{"n_layer": 14, "d_model": 160, "vocab_size": 846, "parallel_block": false, "lr_head": 0.00712, "train_tokens": 254900000, "dataset": "wikipedia_en"}
Each number is 128 + 32 x the weight over the matrix's rms, rounded and kept within 0 to 255. Layers, rows and columns count from 0. Numbers have three digits each.

# layer 6 attention output (transposed), 160x160, rms 0.188, rows 118-159, columns 0-79
068140137109137112134078139086075160143151094112102135105094129139139121109111096112090155123113156156129071058159103188142153108111085157095160141177154116143080098125127165160098133130150100159168093188113141148101171193126141167107110159
071159126109145177104134101123171127152116123098139141144149122091070156132127104101186113133169115059140111106129160109123154111063080084096085134051080075163110168150139114135121094113158139155103107130109150109096100144115100143108204134
061170148162127135141105100167121102174174117129109117129137176098174168093134166173148148112081159164144094079145154148176101075170130114109129109146198148158197147131163144118141122172194127083100154097094134101096125137175146096109126171
134141105155135140128160115122110130105098040105130167131092105155141087111091124133137103086168106098140119158186147152199125133147129164105074133168114181149122164196082138118168091100142139097100099110109140159115129130117117085129101105
143108133130157166073165155133125133154131081105099105123109153119139134140141149124118130148105149080139096121097115108169152154098151178122153097144153066095141112113106112081133112130122129087119159108162115148144121175126114146093101133
134089167116109099140139115146147105080085111130109172151149140130150113119060117198195114111096145148115147082127105134142082143118112130130100109116174132158162081167135095115153101136139116073150141120130193115162168119052161120106136151
199137147138147113175129137131171155138139153094130149111108142100116149122120142146154153163118125126078081115150102101146115136130095121142104076188151118121157100110146112148172129132082097146082102127155148096153117147140087119125156118
160134155097167162152143095136092162090145111112099132161140121134115146133117090095144125114129064104129131081146132114164093115112133127132171095120133144139137147101152103145151113089127146143099196118182147143160140128166144130104104120
095137073140162145158135131130106119136142138131167153108116177156115157150155120140137093147163029172133141150116086120162123081165112206092204150119145097112141131113127125175185148114148127165125090127128132106082142145118141139126137115
129105104134104140098137118182151128105176068072146143076114133136141144202131080096135144140138156068115079097116136116091151145111150124124122109120178082146114088043144112158097188111135138164081128122123131119113090119141128129124097138
102136101159093217145152157123116159114114138074165111160149160147172178087099129143153113127098132135163113076114177114156101154093081165132186127100124082120140126132080078052130141114148164172121101119128126061156142152103130149129128166
076065128080145134115083171094190117161135149189123112148110150224124104134115147133142080162103101103119207106103148141222146148176121137114114136156052126151070100092181162154130120115159112147121169132076087106111111137101118104120116167
162104136156104106152109150181120166120108185121148082122157155098144126172198189174138121164130223125093130123091142162085057169160178100135051106144153098132107160120114208145072095084175141127132165105123124111114130142145113112133171193
092101200177148099124106108100132095139158125144109170122128149100062114138100188123143142191140072174102054097139106144082082101136137143177142171085190193177149149146091152118089123193094121132091114053118146059168143161145144104109124147
112127112053168134181115169120072095077096132058173111143120091123138159082118109094083102088075095148115089132180116117120196105139094127119153175053080157119054123155201092166152152173171145100147091151111136100150118105138138120148123126
168143085136159149070158132145075094085167063146085102174154185086075115096062125151085113117041146121092082173133116070072105204157097107154175115147062133049109160143150085174154159126094073111127114110124141194133166144053045112094131141
061170087113160165105144106167154174126121069085106124134150109135152167118147139093122171114130179130151104135090107138070171083090157148142087128110124124114178116127129109084155093162116106127205081156137069146154107119152169093081100128
125122152104110090147126146083166077118092101114119092076127144135135122186159089111136146178139140146183141117210131141134045164109134095119172127182167153127106098158173171087122193105120122158139124059135098163149136180135120093109144162
124169083183138056161053121092126103113100150195162085117191100131136111130165163143135168131162163154145121126106103107089138130119141122152076177139147143124100153119125161105074113148078107132088124141101133161096163180164146091096126175
192118092109141142125080166170119160075127106168132119089117109104143139140134143173129178175144113090165160069084107150197086109069213148123099067121144138094165129084154100104127134122134135165123179121086081182083100069163118164118125204
124132144157104040150164088103164125114120161086140125149117168135115115116120062103064117108112140156200125124160122125067102165158125132087081153187174130142104171104154154068090130169124103154139153108060118157165084118144095145100097142
082075168157161120104144088106082169137101116138155036106150109083083165139112022122035105069161135110140130136140137177105129148135084109146165155140121163118103107111088096116133180135198133138107112145155203116129077117050110185186107108
122141154066176096135109099126114167171186106124129139159127157094182076148213174103070079171148165098085120151133130172098150176110171147114128187109165085119076141139098081178030134141139158169132097138175104091076131112158137142084109152
104057188156161205128166164135137158105126151175123124132112139157140110132055184157152123087179091144107173109207150122149150106105116139155089097154164133168147148181111120109143111149139165104140157086137103085092158143129087151170129163
145132120173078132135160062095173158160160171217080124138127159126135100097135163186103123117030131109121152165119165120148125170050164108185149093157117101132076188139179100220115157078092152159095161142124094116097087120119136154117147107
149128130103145123123114133115095150121087106179146109108106112140129073082141060122109128098143103142105174123133086210154202113080148143174064089177129095116183091088116100143121125092039171112097131098171113151072153136069174112045110155
200138163105130122084145117118184156142121163078158141141132153125119145085156091085097100126115157082150176122074104160104094165111172120063134127124167135078159095104133143153134153080133103144129131072145176098106186113171185059093121073
130111138156120118152120145173119096130149164080132165120111087105158150189136157114131115127097062141117120175141082172094186099111133100158150103195111090107176070071145123121113136088096117112146130133136117065119111087149121103087102086
137130157154139228181165154150121166181180142115155100088114127160092161155091201093126173121158178123138097151176089176109062125079131071072147129108199186128108159181130133093105131112158128147129141149142099054192134141123068149146120151
116182132109134141141165126105104034069171100115080112146137063094192144158084184150174088109142136120197031124095094139165136113131161139107094147068181145159157038146118113116135116123089089160113134091164160215181084144139138135120061123
125163174148134225071114110147114166116135125174100133121100122120038114138126102100089151141115113147122148168165129130187154140165138045082160115183124086188110057154111205102110159163080159096122177113150164137083138142089114139091225161
098160119202198228189075097117151123101133119191082143121155144201143156143131118126175186138126145141111144105161153082135080110139071147154059116141097093159152098143239149158144161147068178147069113068148155095125162161136077187076217130
183109104127124156095139177082059106110107082157126111133136111158133168131059135137082165124078146097081151121177158127114112104082158080125105133113150138145109110136106126120072070068206096142161181168109129143062116148141097137142089145
150128178135065111096083165100115110087130074149149089145115112145099141067087169129173101103097172097102102129097105157087111150074157131167129143121057118135201122133151108160160049137093144078145159150127112104155166119090131102120105122
112138090125111119118108159127136142091146150182112127178160116131171145169131146113158110119109098151095096101160150121166127180138181084152102140117150102123116118114142108169169112147112137137114169181135128188088085120142119178192148135
151153109178114120159124154128140107094103189137074113104171168137176166171097143103102118141115167141162094102141141209081194100112112110186161131099129225163154125109110142082142110122095116208068091121123119127128091128097074164123129125
112117086129123097059107127108142100126091122120101124112100115155104184126174121071079155098178165111099153108159030095112076158133193106115174102125199140075148117170121116189145144067126095116168137137105168158121154150114107102139130113
204111054128132147112109151143090087137153128108128137112050098133175153151149107099198176150165114134164141089112117146148116084076120122113156138133183106182144095138121180091206166111133122204122132142143077133165140114120117077114101146
137125173162150082124169083139103100172113125107111137134091100147108069139151155161162113168193125151146106148115038156102104108129163082142053152180116104096149139140174148154110106123117126113102110131135087106137112104162136139066128104
140149076155115095170129136074082100149120065095146164169132158161152126184128141157119169197138103104125214098137194173131093137105132149083111155145127140169132106140154171095148134114135152130101196125077075155075114134174174159083113135
072147136125160142145128124119139136096159157092109083173148085078174076134110210137100064067090130060112089136188127110147135049108116126107126148077110210062126212078079090149126100070089123082118151117116099150141080127081130148140127098
136124102183163095114074121119102097098122117133137105135127122146195131134128120076114125142119094081119087094136134097041191077137164137153143123134109087169052153162110119134129122125118115130192167154099119124172184118131113078097174129
# layer 6 attention value, 160x160, rms 0.218, rows 119-159, columns 0-79
143138110168168096088041165155098180108168090105134083084195151165159071135145087097075155137073148151160150127150139148133089088163121178140135133140182177138158095091119130134209125116124130150115116137172096124141184107140111113114140151
175136114117139139048138097096112167130120148136191158172152139138133111119111116095153153084163110113091164096134102178072118132117169116124129142136087106144064131106138152145130140116144102114181150133156153210112115143129070153173122140
127092133145116106096062101114152152094118178173117132104171153099136136146144155157184138130102143126119131121119061138073161103083123100106130141149150140150093112079138104150155142164158128136116112143111088095151146119119150167159149143
107162136082085104192104108129122127172160130146182172141128131092087076133117128097118113119135110146101115132140128132129094133091092165126132184115077163143076070114107139117137155118140130120155111082107121147099120099157111121175148107
160148080173149154131067163071141149140187100112140081124125144128097134164141131073130199076172092124140073140091120133107144141157108088182146132113130138133048116132132137109096157097130150161152136121106095121123159135123090145156084107
122124065124088126127180144114089116183100099114111128137158114166118102124107114116136184103090097171154136143081160134123144112109075130076067123083129130161189131104108107116091135152171102101184087135121090088136142140115198110167108133
134138159181096145124180133136070155115120162124116145119096155150153110170110142160097150095087152116138146161154134093119140171174091099085083122076120122133093106145086172148168173164163135159080119116121119135061115121106123118178146112
157108116116158156099142160075148165126120157144123109119111115090176121099178134158133157120122171112122099096123153079156135149124130069127045100152116125107109116090097136082140115113127126091122119182126131122169141088155176133138115128
099148116126134118131107133074096101105098151132106111164158146145112135068117108124128128123100095148127188141102137131140160137105116137117152105134054141113153181130157108083195109147094159099149136106131173152128197199141104079127137108
150093102152168147151079135181142147055149155179127169142145159167099180132135124104102087160133139106181116128144063140173090094079161135169102104114068194187095032154127100133139173155156135090131141075141115131165202108132121119128135179
121173132162096140112140153180049077169040118137185129122145122091179112107103146155097162119069136149183080098181136143165082091142165208139112133091123168092118093099104168182155074115092117166101128118167040154100097165135181104169146109
042123125171156134131104163171143118156087128132177072179113224173135123089084120125092215171177104187084103145085132091138119166079094059106163186063189125134089172168158143073124129205108130141089170139093079144119142110170118138183111064
078119165105115145078148043155130085125155104137153135150158098128127114092126099131142149154136150095162178081081135135106113124117023114099073154186161051101103179077148070149177170097173077134161153123127102093122122117137128149118086113
078097114105101127108117095159191146141199146134068120089110092086157080197182093163169144028157096098178176183064185145148083117097098089108125107148184105146167104159114141108129130141066096209121166145088104151170110125154096184070191203
099108137080137082161137176111161115207154165145117156149177110125109147183194138127130155103129168122141059132098144121158097111144167091122116095143133187118095143051133135117096152142130149149159148186155057148074092098049121075116132100
135112128141146090150125048082144151124165155132163135069161132104131109133145109198124079101165102158024150166102124106186108111134076159052144110168155122071093110130212157131186114188094099095132147184076114188118150138152076165088140126
157132131153127127134152138070098057125123133112097132166087142152228074172132234132081173178164102145073105117127164107108143151144155117128135135109149075143104181126096061094126138197135176039152115130120146142104004142075155127183087092
112109164146132129123132128149194109126115087135106070164070132125190140133068139114073154203141114125098083072087140168155109165178107100113106138084138092136093165052069134107125150190152162127118089122088136098196174125163149185138140138
145124122186111115135137183150202142137081119110136106159113128126164175149131143098112125198126077080137168137155116121076140177197176171109194231041153189161180071152084084127151106223135121105089108120039114129106156134115129132134108077
076081191168115134145078140115134076118158115149198096142142056158110162144099097102115121099110109170133088057078162135133137122127125088111164159135127121079097172084101088119135148193101108125181129111176149170082112153170180139174127144
134049164094055111085120079054143126110139229163078104080131100144035097190156150171223131085112109064075046150155091149148168136181200135169198021140106117130172186092156069158083098127124080141187154139144121154132163159156124088137120189
081216151196158144090164131131146176153153138128115067090145074083171140080094155078077148140099095146162092110143159133103236119171108155144112177181125040100065182118122153179142102100051098126105068103094084117131181149148109121150086156
162136155122114157131115011220120157083194149120124158086108162160027047153155151213113136172169112052123125116110166140092160141166138103090092138139102153097120146167151154101127079107163160055077148147115125102137112046130113097103159099
135207126153196116153125202112086122125069139129103098114124162148149178107128151108109137129086099098167127051079074149095140178146078173138168118131152139080143115132149202111099112127145147058107095148165171040118102146128156120097122084
147138132137110108139148112136166136123128096073131146065134075155153101111145120112192112131149173096130143109143118077159173139189170141125049152103047153077167137143127108119101059144179099104125081115138141183173154115072140148061147182
092185098144104132170134229160131117074086116094116191140195198128158140062042136085108154160072123128143086139104119060114140160100203208153123115092123107111130120155134101158099120130107104135106153143131140119091133170106129177147085092
112163143142120171120100065066154138095107147106161114120135124143132118124152134130139134108062082162184166177140116128162182152143135147188104140099199104063137137154116151119146099016167199093141095135108140083155097113233150127153072103
093100127103117107109090139132121128170150116177083109248144169119133078194120125163119129108139132142121146183121109149110107130115120126180150140174085173112136141177116123127147138071091175105062150123110067144087056108118120171131097084
131043096069153109128191100052102153143101085139158143140091108133123072108169082178162114137188128051102174152149176094150098070079143114106162080153160089109225181136172197090193121124157091055209114136050164127108109059125125107039055168
198160175144119083134089174117088098161104114164178198166154122142062126112192182098156106081144165153087098190148132124114149122128124126228101135167066152117053099076113119142084168063100139124139112092188095161122082134151114141087122162
119150125186143170171137137148130115167064118141143101146085195170141076165105135125115109230130102207110125141143126156061110149130074187157109199136085152139092121080101119138089174181160152077165090107064139099138116150124134104092174117
154136113130126105151091143145148133137141108133098111126114167160085138097150107118100181115152157119151149120111088128164102150156146153176139090151118171115158103097120125072148179083142123083103147130135118133082076147163075145178186052
147121115159146161148112117146127130191139099140151159151158203157111153139158086101185132120158191138116179141118085069140109132112096138076056117154163127154126145188194154132106140119135159121151113178093088173166159154102118115111130122
118133111198109099131112141168140076105103155097171061091148152052122197083105129086095132222124109113130156145141143162120105138101115105097107101149124126136168125101015153070146131094138130163139111089149192131109192179140149053112118129
045093144144131073128168138122096130053143106118191125111086139118172192164095172142114116186172092069110175061121110106147057159137123103064160095118101141163133119109132084147189186118220091104129125108121156096208168144144171100104125132
184142168157113123148071196128100100165110106073100169143154154129136139199127126054157117144066164185107094148131157130187143143146159140132130115143136104114121138128120104147085090123065131099151122124085102128103091130090171121162075132
152133131069186153171141141048098144167087109098142143158169151167176088173151095127135103134119127136135197198174148135082150117125134123166191148118073160135109100176148100111131087105170125077121155139106164120128150128155124118148105079
130095110091129151110154155136194124213146169075140134179112119136118044117134091090140122084084087128075170108094187162146117181124053134213112134189186099083144105157126166138108071149164161147122093108132139131090125126120165140093123138
103226093201127157116111206151139088104068106079144033145093150149166134144065152072087157209171121157133129077141105139125116140115164085111124202096129137146104157166103033109199124163184059066091065127130113123134125180136186150106152068
106074136106132145167145068145152169128189128180117106131134145161116118162102117141123153090186100092126114136055100169157110114076134157147199067129182083172148152131111189116114150092116127227138112220082135145166076124184147082163120116
116115133103143117145124108097102058121195106129095118123106085163108118121135107107144161034142140173133141115114066102149125155150106172110128134129118154131069098062168136101150172099110125106083088162098142163124140106211159114134101142
# layer 6 attention query, 160x160, rms 0.218, rows 128-159, columns 0-79
176114142131151145125126101157139162116130105150139191086130117191187129113131150113151067104099112127115120092092108181147141093113114112129142115070069149134137097134144085203152126082077156103080165113132097072135163120153083119142159107
135122105050076049166107105171071102119099121156164101146122150173134138144112129119095121106103127115145115156114144154145092111139116115119097148118114114100116152154106135137181140145184142125143145059039139116152114131163162140114115102
118132129170106082139154041146152132167154139111134116153133156179056066113101105124139114099132087137095104167140076162121158136140138116177100191172148105064138138159142118152133144166098157184159064093123135090167093093106137145099070102
175106157080102180140124160156090116131091151121163120119062158102161126106194108111148127130087068126091111117094154132191139151147128121103173097155122091097103100094173107106133155098178182093181135115142133099121138126113131088116162139
164116110141112106123110114068142183190140127124122106164154157122121146100099141121088118109104138121160219124168146118148107168161128089093160087180097113055141142124138124133114165128124120110118136142147110149132138132182161150124117131
141161138076129150152172139090110168130143138109105173143151087160109112109131144153174099132150121150112125157127094158110158111120077130169108135101106178131134174124085104094127108173165096135109090148166148130108093167097146152129075154
145110162104166136121124101109134145190100170122132104136078097109133087124138151132214121121099129102123175158112121142151154079118132135146112107137098099095130154114161123124157084076120160109133139061136084117110147124143153106112119163
079146135131127131140190144109129145130148137095119071171117114091159131132106162081107118109122074130091041135123135120086106116188137103124168135133125127118174143139073114098092163098142126158109141133163189126118133125134116136110139109
070146095158148109132111190179114127169149175113149134092103200149114128122182162135076088161143106120111185120101098129144155128137143132162078148065121132066114133120089116153096162171144204104101089116095104121155090107099187107184160140
125150158109142121165124110132117098142128122148161136129127203179117139073166098110114152173139132098142136167127092159144152124106106134118121111085105160172093129204115099118150091132135150177113169125166084128105182138092137109080155096
144169120136064198178132162130134138156126090119080105132134120124140174086119103098140112155083149138157152119152169122155137129104128119209134171137096111099092088132169099157106119159096165170095140121111118175107155078102120168143124111
107121011065155105163101147141169129110089174088120123127084083153160109112181091135085113148099067151124184134118158151067129097175145121123084107051076166162083143122138134111120140176090164113146118128128127116092112148078140083170119079
120152144163090140092183153137183100098171139164140088102119181097132141090048081092138101120128157145137179125085138154108116123130119135148099058161138087126179079145097134152162081131130123149149129112091110125131137095151113100133162128
059156116144126181130123104134145157187124138206133136111202143157107112144109153088143162138099113112135141127121175161131119207158104137183100062117083128138142145103142196064110117125134199136118070165124130077100136104113151088088167138
102212132148111163120110177154129068098122136121127151178189181121112110160093124160162101120141129131146124097070113162124135085172158143093076151141095169193113146124122106140163096147119160140114112092102098125157108153115130117114104165
192172122126124099145101127154189102118153089115142105119167111119109164123167107171154118205140062130164114092165090193147157117126191094118141116139146124138124152126066137090109085169120144155086079099103186147145104127157166169102137192
113144128132122093164091035102117113086123134081142137144169169122118156149154087151169101131109184084101136135077151146087123082179117171166107142056130106068059211097155120168099095106094150130216163125090135156080129130136165097059143143
105139115159138109159182125132138134100095123074114080127145128125101081113075070124163119154135117135121174120138137091173154190141111141120200086186127129152049141156102143102069130082103078133158143143131125106118128121100081139104212122
114103142129131148072122146082179184149124108189118156086112184129066086137094060155108148147104096136104160198142106155138161138116088107156183119144146086115131077129103148096145118179126074148182129205110125152082148121127149143118149128
125076179134164150131164119115127102108130090113137056143141160106146135145085119125127075161132135108147137158152132122152100122139152133098126176132122141122124118168110124106164112114118140129144160148131109083111121114103076147112101136
117148162096128155135111119050105068102128154077098167125129050117155156124136134103169180101140160118106123121200100130098130074089092139154184097177176129148156110139084122114178159088117100150119115143168131079191132164190125130087148127
138122178093163133125129127164106144105125158124150126173113112100083147073134093136104072135115151117118097134158148115172134165162097147151120107101146136143164131149120134116109109111164157094173134169144130067173137117111114092150139164
148172190196135149216151171144106213165151146114062097109167154106119138197110140142133161106118093155122126181105148146143164096164151134106141147125144116166120094125048197101125148063138159125094091177156174102140166166135164143175118087
149153135094165112118136098126098162130125137133130107161167193121094076077162095124123134143092141159152065140128105132129214140114116151164127129110101181089123185118174162150126105133107126127121177173095110146174158120119116109090096117
092082168120160180147106107153066138134121084150194151082124165142120160173128083118062118106159120158155079187145132148126154067084129101139180095079060110139149113151142084172076156136109085109171101099099092073136122090096126144188123119
136124095152131085100121152174086073114119118141151163129126127201100112145129126140161131168097067186140132179141111125134134088136146100179096144134121092107158102095143152146083164119111130132121116094114152169156117137165187121129094083
159132128083138104119124150069152136151148131174139134152158159110125176089106099090176134132114136119110155144118147138162095165112136146099119109149141113174172117072082083086154076098112082182067164208106132066149097135100120177109099122
188141116157166187139107113124107141101135163141141078147167117068175166108147214145134096098096147122149115034089126101148129160101096098102103131119125157072145162138124084096199166125141065138111065153132105099150125189084134146113140101
109098163154148126157121127140165135125133082124152125135137113161148158151153149109154169146076165134146111167156162092143111104068163122122134183116102212104142172141132160114159087185139117105179132152123096104167139108124133114127164085
116062168110155163100132155072161145132107083082121135133101151095143122157069116106148196142137136115163138109135157133144120111066117114152125141108177141062179089092098138152120105135171105110110086105121124071125093105108103125112022172
196074122132082105091103150024141162130081110109134083094150128148160118166150111171115180152154127091138143154078171131136050196079119123118090098187182171171169120163100157072120124048117073176061210142136049112070131147133134163088127123
154155130101090128109141121117223156122144135185116119167126083122155145156159129142100174150119149150115111110099111111137144137191150145110129157142089094062084174066181120144120136126158081097154142142217087142129140142165129117111160136
# layer 6 attention key, 160x160, rms 0.21, rows 128-159, columns 0-79
129162114116141142060168134121116120114082127150058133154074089167143110125158099096087184060162125146118132104139115135150177134158159133086133132128135134114100137128150139142111093089117094116097154134184125161145123145080153138180154148
063091114084162137118082119116151123103117194119113150143155114091129165142105101125134104111082110126135080131127164083167096115120141124118117098131127147125138150100128112144116108083147134112104146104131127160129169117120137129144112151
090133117116166122080228156139110148189173154199128181140173093155156134122105109107094171126146123157083088125137101131106134154087133091135104147120114174166113158151071129080106150163119116097089097117143159101185114140135128222125104107
086125095157150137127130138095110140117118065149147129125123069138114100103136107183102110099100107106157126148207142126144145145146124169134138102068121105116094150120154141189150141128065120090111137123117061193084135137114128162109118113
123135137130161163159139131099105150119108137118179159124110041133147114096072148196114156180090140130107121104078146156137112129128145201106139115155143150159094133115152159112127116110130079135111151104148126136142123137123123100150147148
107114089064149109186153169112093103048162129137077117207094176089091162141083145168107118106133090147049107146159165107146149113165125155152137135125137149153106143163119072151154110150135172117110144149103125107124137119121115199174134107
114125135117132188074143115130115139165137077097098161075105116126108168122178138117146187129157179093173150106138120134138119097092112104177164119144167167142144117148074137156075140148161114102141120133125125124139141135153185122106169140
125106157163121128137139112122136188163100163092140107134109134150109116136095122182099161133202154137161161156131117144088156087157121169187134155114159162124121117116045120079109165144153133139149121158109144122134065169163107167123107123
146102138102174185117114128123140130184125176154146106139167099106095127200138159138125158122148104140135090148119101141136154081156132178150153088117087173110173149097116137117119126125107121138143119104115132098081172154141166148153132130
109143136110107102089104177078142153126183135138101150146050133168136159164115177131100148123179119159165125148130134127167163102150117098105134158123099149123141102094148146113148131183143109091153102082121139085171119085156128160141084145
081165079124142128116058099085136151089175126181114072143115114142184147185137127177113165139119116086085113092130115135185215146143154122117052081156082103106157163076141133162107124133107174070110144137118141119094094127115097105154151142
142148117131134077051113104149108115149114133101130102138129118084054139107144114124107109134135132101104099094116101114139080126112188175108126127130175134117173134126119174133094107123114108107121143095090085114072126151155128095091236112
158053136170141089120124105146150155145175110172134158136058175167147159115111080120111127170121119117126129162101122129111157158119151105057108103136181162144124160143159126101109126121162084153150102154072101123157095157112138138085087123
161115101140093069102124161089140187117095124132095114102139160129132144166146152143160161145135201096080187144110145123187104116098139113144094095163106133106113103122117095108161139067135135182139120058110073113123138149151153128114139112
105111148174140107116110118126119121110172186084128075164135120097111157117182184108134148126166138173148125142095129117112145116084154136093123126076163164079193140116156182079101122132155095160179152115129146102153106126105095073129045062
098177164166118071150158127141115092128159080112114172121134112154175134096121108147168106135104154132119165081133131147134139141131217120111222104150184088107165132120184084145125153123122103155169158102125129189156075089141123092176095117
181152059115158150147062151100176123141083154127099133140076136081102087105183184149147095177156055126098113096063127151105105119092152107156122089136126159162127159143136114149133084138091132121095169160130103101127147126082079164117148138
123138089129115121099105158146155136069113109150143132123114130121071131102144117125092131083119113153139108125120120123094140117107105140091145101085110100109094141122123097101106118147126111095095099087158140152104160126098131133139159147
123138109135153103155146131191108138115111121156171124106087117152124174113075156107097109103128156130148143115163114159110126144082111082107162122085153158143125143103090125186147128099160129098172046149120177112120180138121172128126145116
120109160064092129086128188121092149135157139129117114159147133111091117100168118134089123138099103130086127142154110096120167117149095111216116190132158134091162117097176087123178111127168110142120115141131152122132127165154158113168128133
168151134079141158133207151139105124116205072083142137097133156198135098178123071136078166158151103125114077139126165117117130117135164137080158110138153062111091131098119148127158143149167098193143129140161115089150131107139148136147059112
125134146171088130114115162133175093169175136099130151122131161117116123166088153121130185118159120114132128149139145115098133088167089117162191097105133124120160089148047156147141139118161154177132127111073115143133129082115141096114166146
103070150083130111159136106147133145118144102132135129115158110109190125086129152115104129138178117130107146167202162110143117147147062166141150129127129139120130169146163087086147138143141091162103098142134167112131082108124125143194169128
090195108140128104102122145131178090132121121097120087112120120129134087120141133133121099129163128154113140138082066110096130130106178142091108110102147156142159091149124056115136123118093110140131110150086109134097109111136177169052115067
126145107137119134138159148128115143140122151135129096113126161140168119081099108074126163060090153116125135153139191143125177098116133129171150149101143129138091154117125132125167110175171156103139137127133101146092088129119105138126132141
115124126146140147152116088184114150123104133122150136116145106087139124116129090104154139083136158104171126120123130114118092145128138097109140166168129172122149112131107143143095117128056109086140127119066073159168118076117126156104147172
119115092141102136186086140064111103117154160175137131120189098177103100137063138158117074119122111124124110134104124170171116159122142163139110151084130151167130120165119062187145160134157126138110156111063139155074149174136190171130143154
098127123119099117119164076126107097155121117058097152125066150125124129150133117085175134117182123141142133110082160124122127072104125175134105117039204152132170123099115067086159106133116192145117159111153086074127158124168148089126071146
109128053122073137143126109149104080141128129126126092160142102128162165131105164135167125103108134161131119133093084087091101130135136111106055159107137069141105127152118117149055122116154134110098138102138165119148069141172083195119114155
117163133062102123144132108113137139154131151125122116126131161129153127174168168149079092084140161109133105132089125137124082090157088138126168130092134155165087089110102105101062127085136144158087132181120075165161118144149140105129119132
173089128131076162078112134155089166136122116179122124145132058140178181140074156055079160096121179084127135121114170168073103145063160164144096127129120114198069083078152139102126085119149120127114123140106173137120134116114131111094125126
159081096182136164071124130119075075189097093113144148140063140092091088107107127089148145137139066095108080197156121119158116126066139129147143146142117160123123116168122134190117177104121189189093122150144122148167168107108075124145124132
# layer 6 MLP up, 640x160, rms 0.237, rows 0-12, columns 0-79
071083136076070058141177133111160078167090084086142108120071176123121140118098129133114122120130154177145115144169174119104123129162062127121148129155079121099193190132121138071089114168066153142172127151146123173121093108089109071099158123
084150106146130114114124174131099161106093064130145130099148106112125146141114074161166146162152144122108125144184157086115145172186139067116168150200119144093090199108072168137123058142144158188132087176110115135141116121097165162086153122
147173100148096140167119085143135116110145143176124148050152107099070126135133143066093146074181153153121164167217097161131110109129096171153194163105145114115144087103131136094124109039119136114160152167105117129144095133161143169184178194
082143128132203135126121087077116194140164134164123128153147127113160200111093112119095040125097172151139162172137133150143092136138156155135099168162166124093083137093106143162106127064142167113137129132137063150132144103067092151077144144
175103110146120112150148098190129110116047123059142144114090132190079099118141126142177081130152199129142149137184084139130163122143139068118086139091184126125100135141123143144133150095124156109079143105129107153181138148075131099086166126
153192166140112133104079076127163151136177118083096120083134156185145125150122094118133179088122098119183115150119121119105144189102129164158128175099111150089098134116096096130144129083082155205125092125087086093098107114061155138178191146
130068101075129164158121061150250122156103171159098125121106164173100088151148093143129170115125116089163142140134139109118156158178120111136111152133135124153157067126120145125154060045099132099068194124170158142133130142129125119121165108
117127112123104116138113115151122079204147191053138092127117163030127125227170124118160123130177108112159117123115158150200083123152109165066156130099161059122112136134146170101080078157117162108135227119122095168184110109060130130125204099
147143109074163125159163149109187150120162151126116154123170153163128127138115120169171132109162112145169161137109127132192121078110208098119109077090133112126133061105127125115136095130159140164137138181069113093096164075140125063105164118
109113168114203117071102205156133184087068134188133159139104114094116166162131101099186141053052150171181132116083121171116166179117123126127117111127149105124140046108138128108095126190125169101140132110158096177121133125120174178087132147
119110162154137158102092147098147140119131097182152124152099118172082166158126099165153128074132093104122159097111105118205136125136104119091140159161128094114071143128152177170091144161170115078118144146163180120112049110071202143085135131
087165111170162146104109120164076169163101134052120182116159073134110159127141127076166105135069084141162196123093140144113080209145082157119102167171129115078123119121123115074127050151132136107117103131158096211142097085113163170146138102
153153099139168138095079089153135106157116147132098170112156115166100153124093118128102131076106146071164171107102148106120151142105120070117125104116121130136148143201149106082088110166196131153073177087092159115097059136124058100106182121
# layer 6 MLP down (transposed), 640x160, rms 0.243, rows 0-12, columns 0-79
119144106133128134128175155098116125108127079140109169150091105141117098116147087124086090148190109142075192132160110131072164190093118177154170187150100147150155124135091088174174103060093088058189157119130181167111135200060124085116096163
186128171180147147064089118144199160195153116075121115123086132073190184082101135115135068099074146146105094117159108092159071150124091196204127129083124107161117108139165120095102078163152132121191182131155143103106161103117073071127084150
121119063124112119159142130122161104150167135132112084146158119123140129161103112140114089136131166132064134120135125089151081125118106093209059148134059138124193164157151117096151151156091186087150132112069176159142155121105134126114138154
155105089200118136090118137107130123138124070106134132109034163153163056176158158188158169084120112129115118127125072118202127171106134091125132118087101139132161049115098069154180139148114108029153154149100153091141090152115170116092136106
079133119129153090147158122059135180149127098105138150139127131175088042053129095117117162080149149165116131086079128209108113108074173136110114150085113143124112120162131153145125108115104126143102110122127185165113091072135131120182118120
197078146083139114119129143112129106149173149102063131096119135210132123115090135146135110119166153090138125089146116164100116122160129072168105148098137125120180073140179119100141142103168081084087182116134120159157130120108165108105114177
103139107150138112094150120138085187109156142129180102150133137084145160120128080161110112141132146151153111153132107146105148160116089123132150073126135123136045118154096153093095169148168133210096101135063151134141150099072144133146109165
134138144127120109133101160110136079074173152163204053145098162110139111130077142141063124122165110124127107140065122124096151090078117103165160153095088138124135136106091105158162133118144148167180125157116178144126148175165156174181052138
095129097086149103142102117200089110145144053170136060196139154116118086112122092096127104131183135140074080103142130110102111208085108142112183185162121152100109106125144194074148102105098161139067158099152169108141144130112085092142084146
141113101152125159126132164197170083101129081130158164095151214086176174175125095171064076152133085121163087165135128089145074135157132177126144131127102211162112069129143152136101146116139122136075152158195142117179152159126131136105159134
148124133136146157117101169103143105154109142077099077149200082163110069075161152124135047044102123073117165146094139181112207144165107198133128180173148132109152131126164134094107078145160160087195121111081142166120121098163083109180149103
196081126125145127128175095144129139162131156119111135126095075081122112091155200106082066133108190182166101096059114113146069122139164120148108117125105073121138105061164169142157140138111133125132127102183149092190135123158140146141121165
140111162123135163126218093122138123106114158139092096144119089074118198123079160148086087153159119107088151118167124132086064164080147179094152159072130117112140165127097159171145119138064100124133115131126141109125147100163134159098116093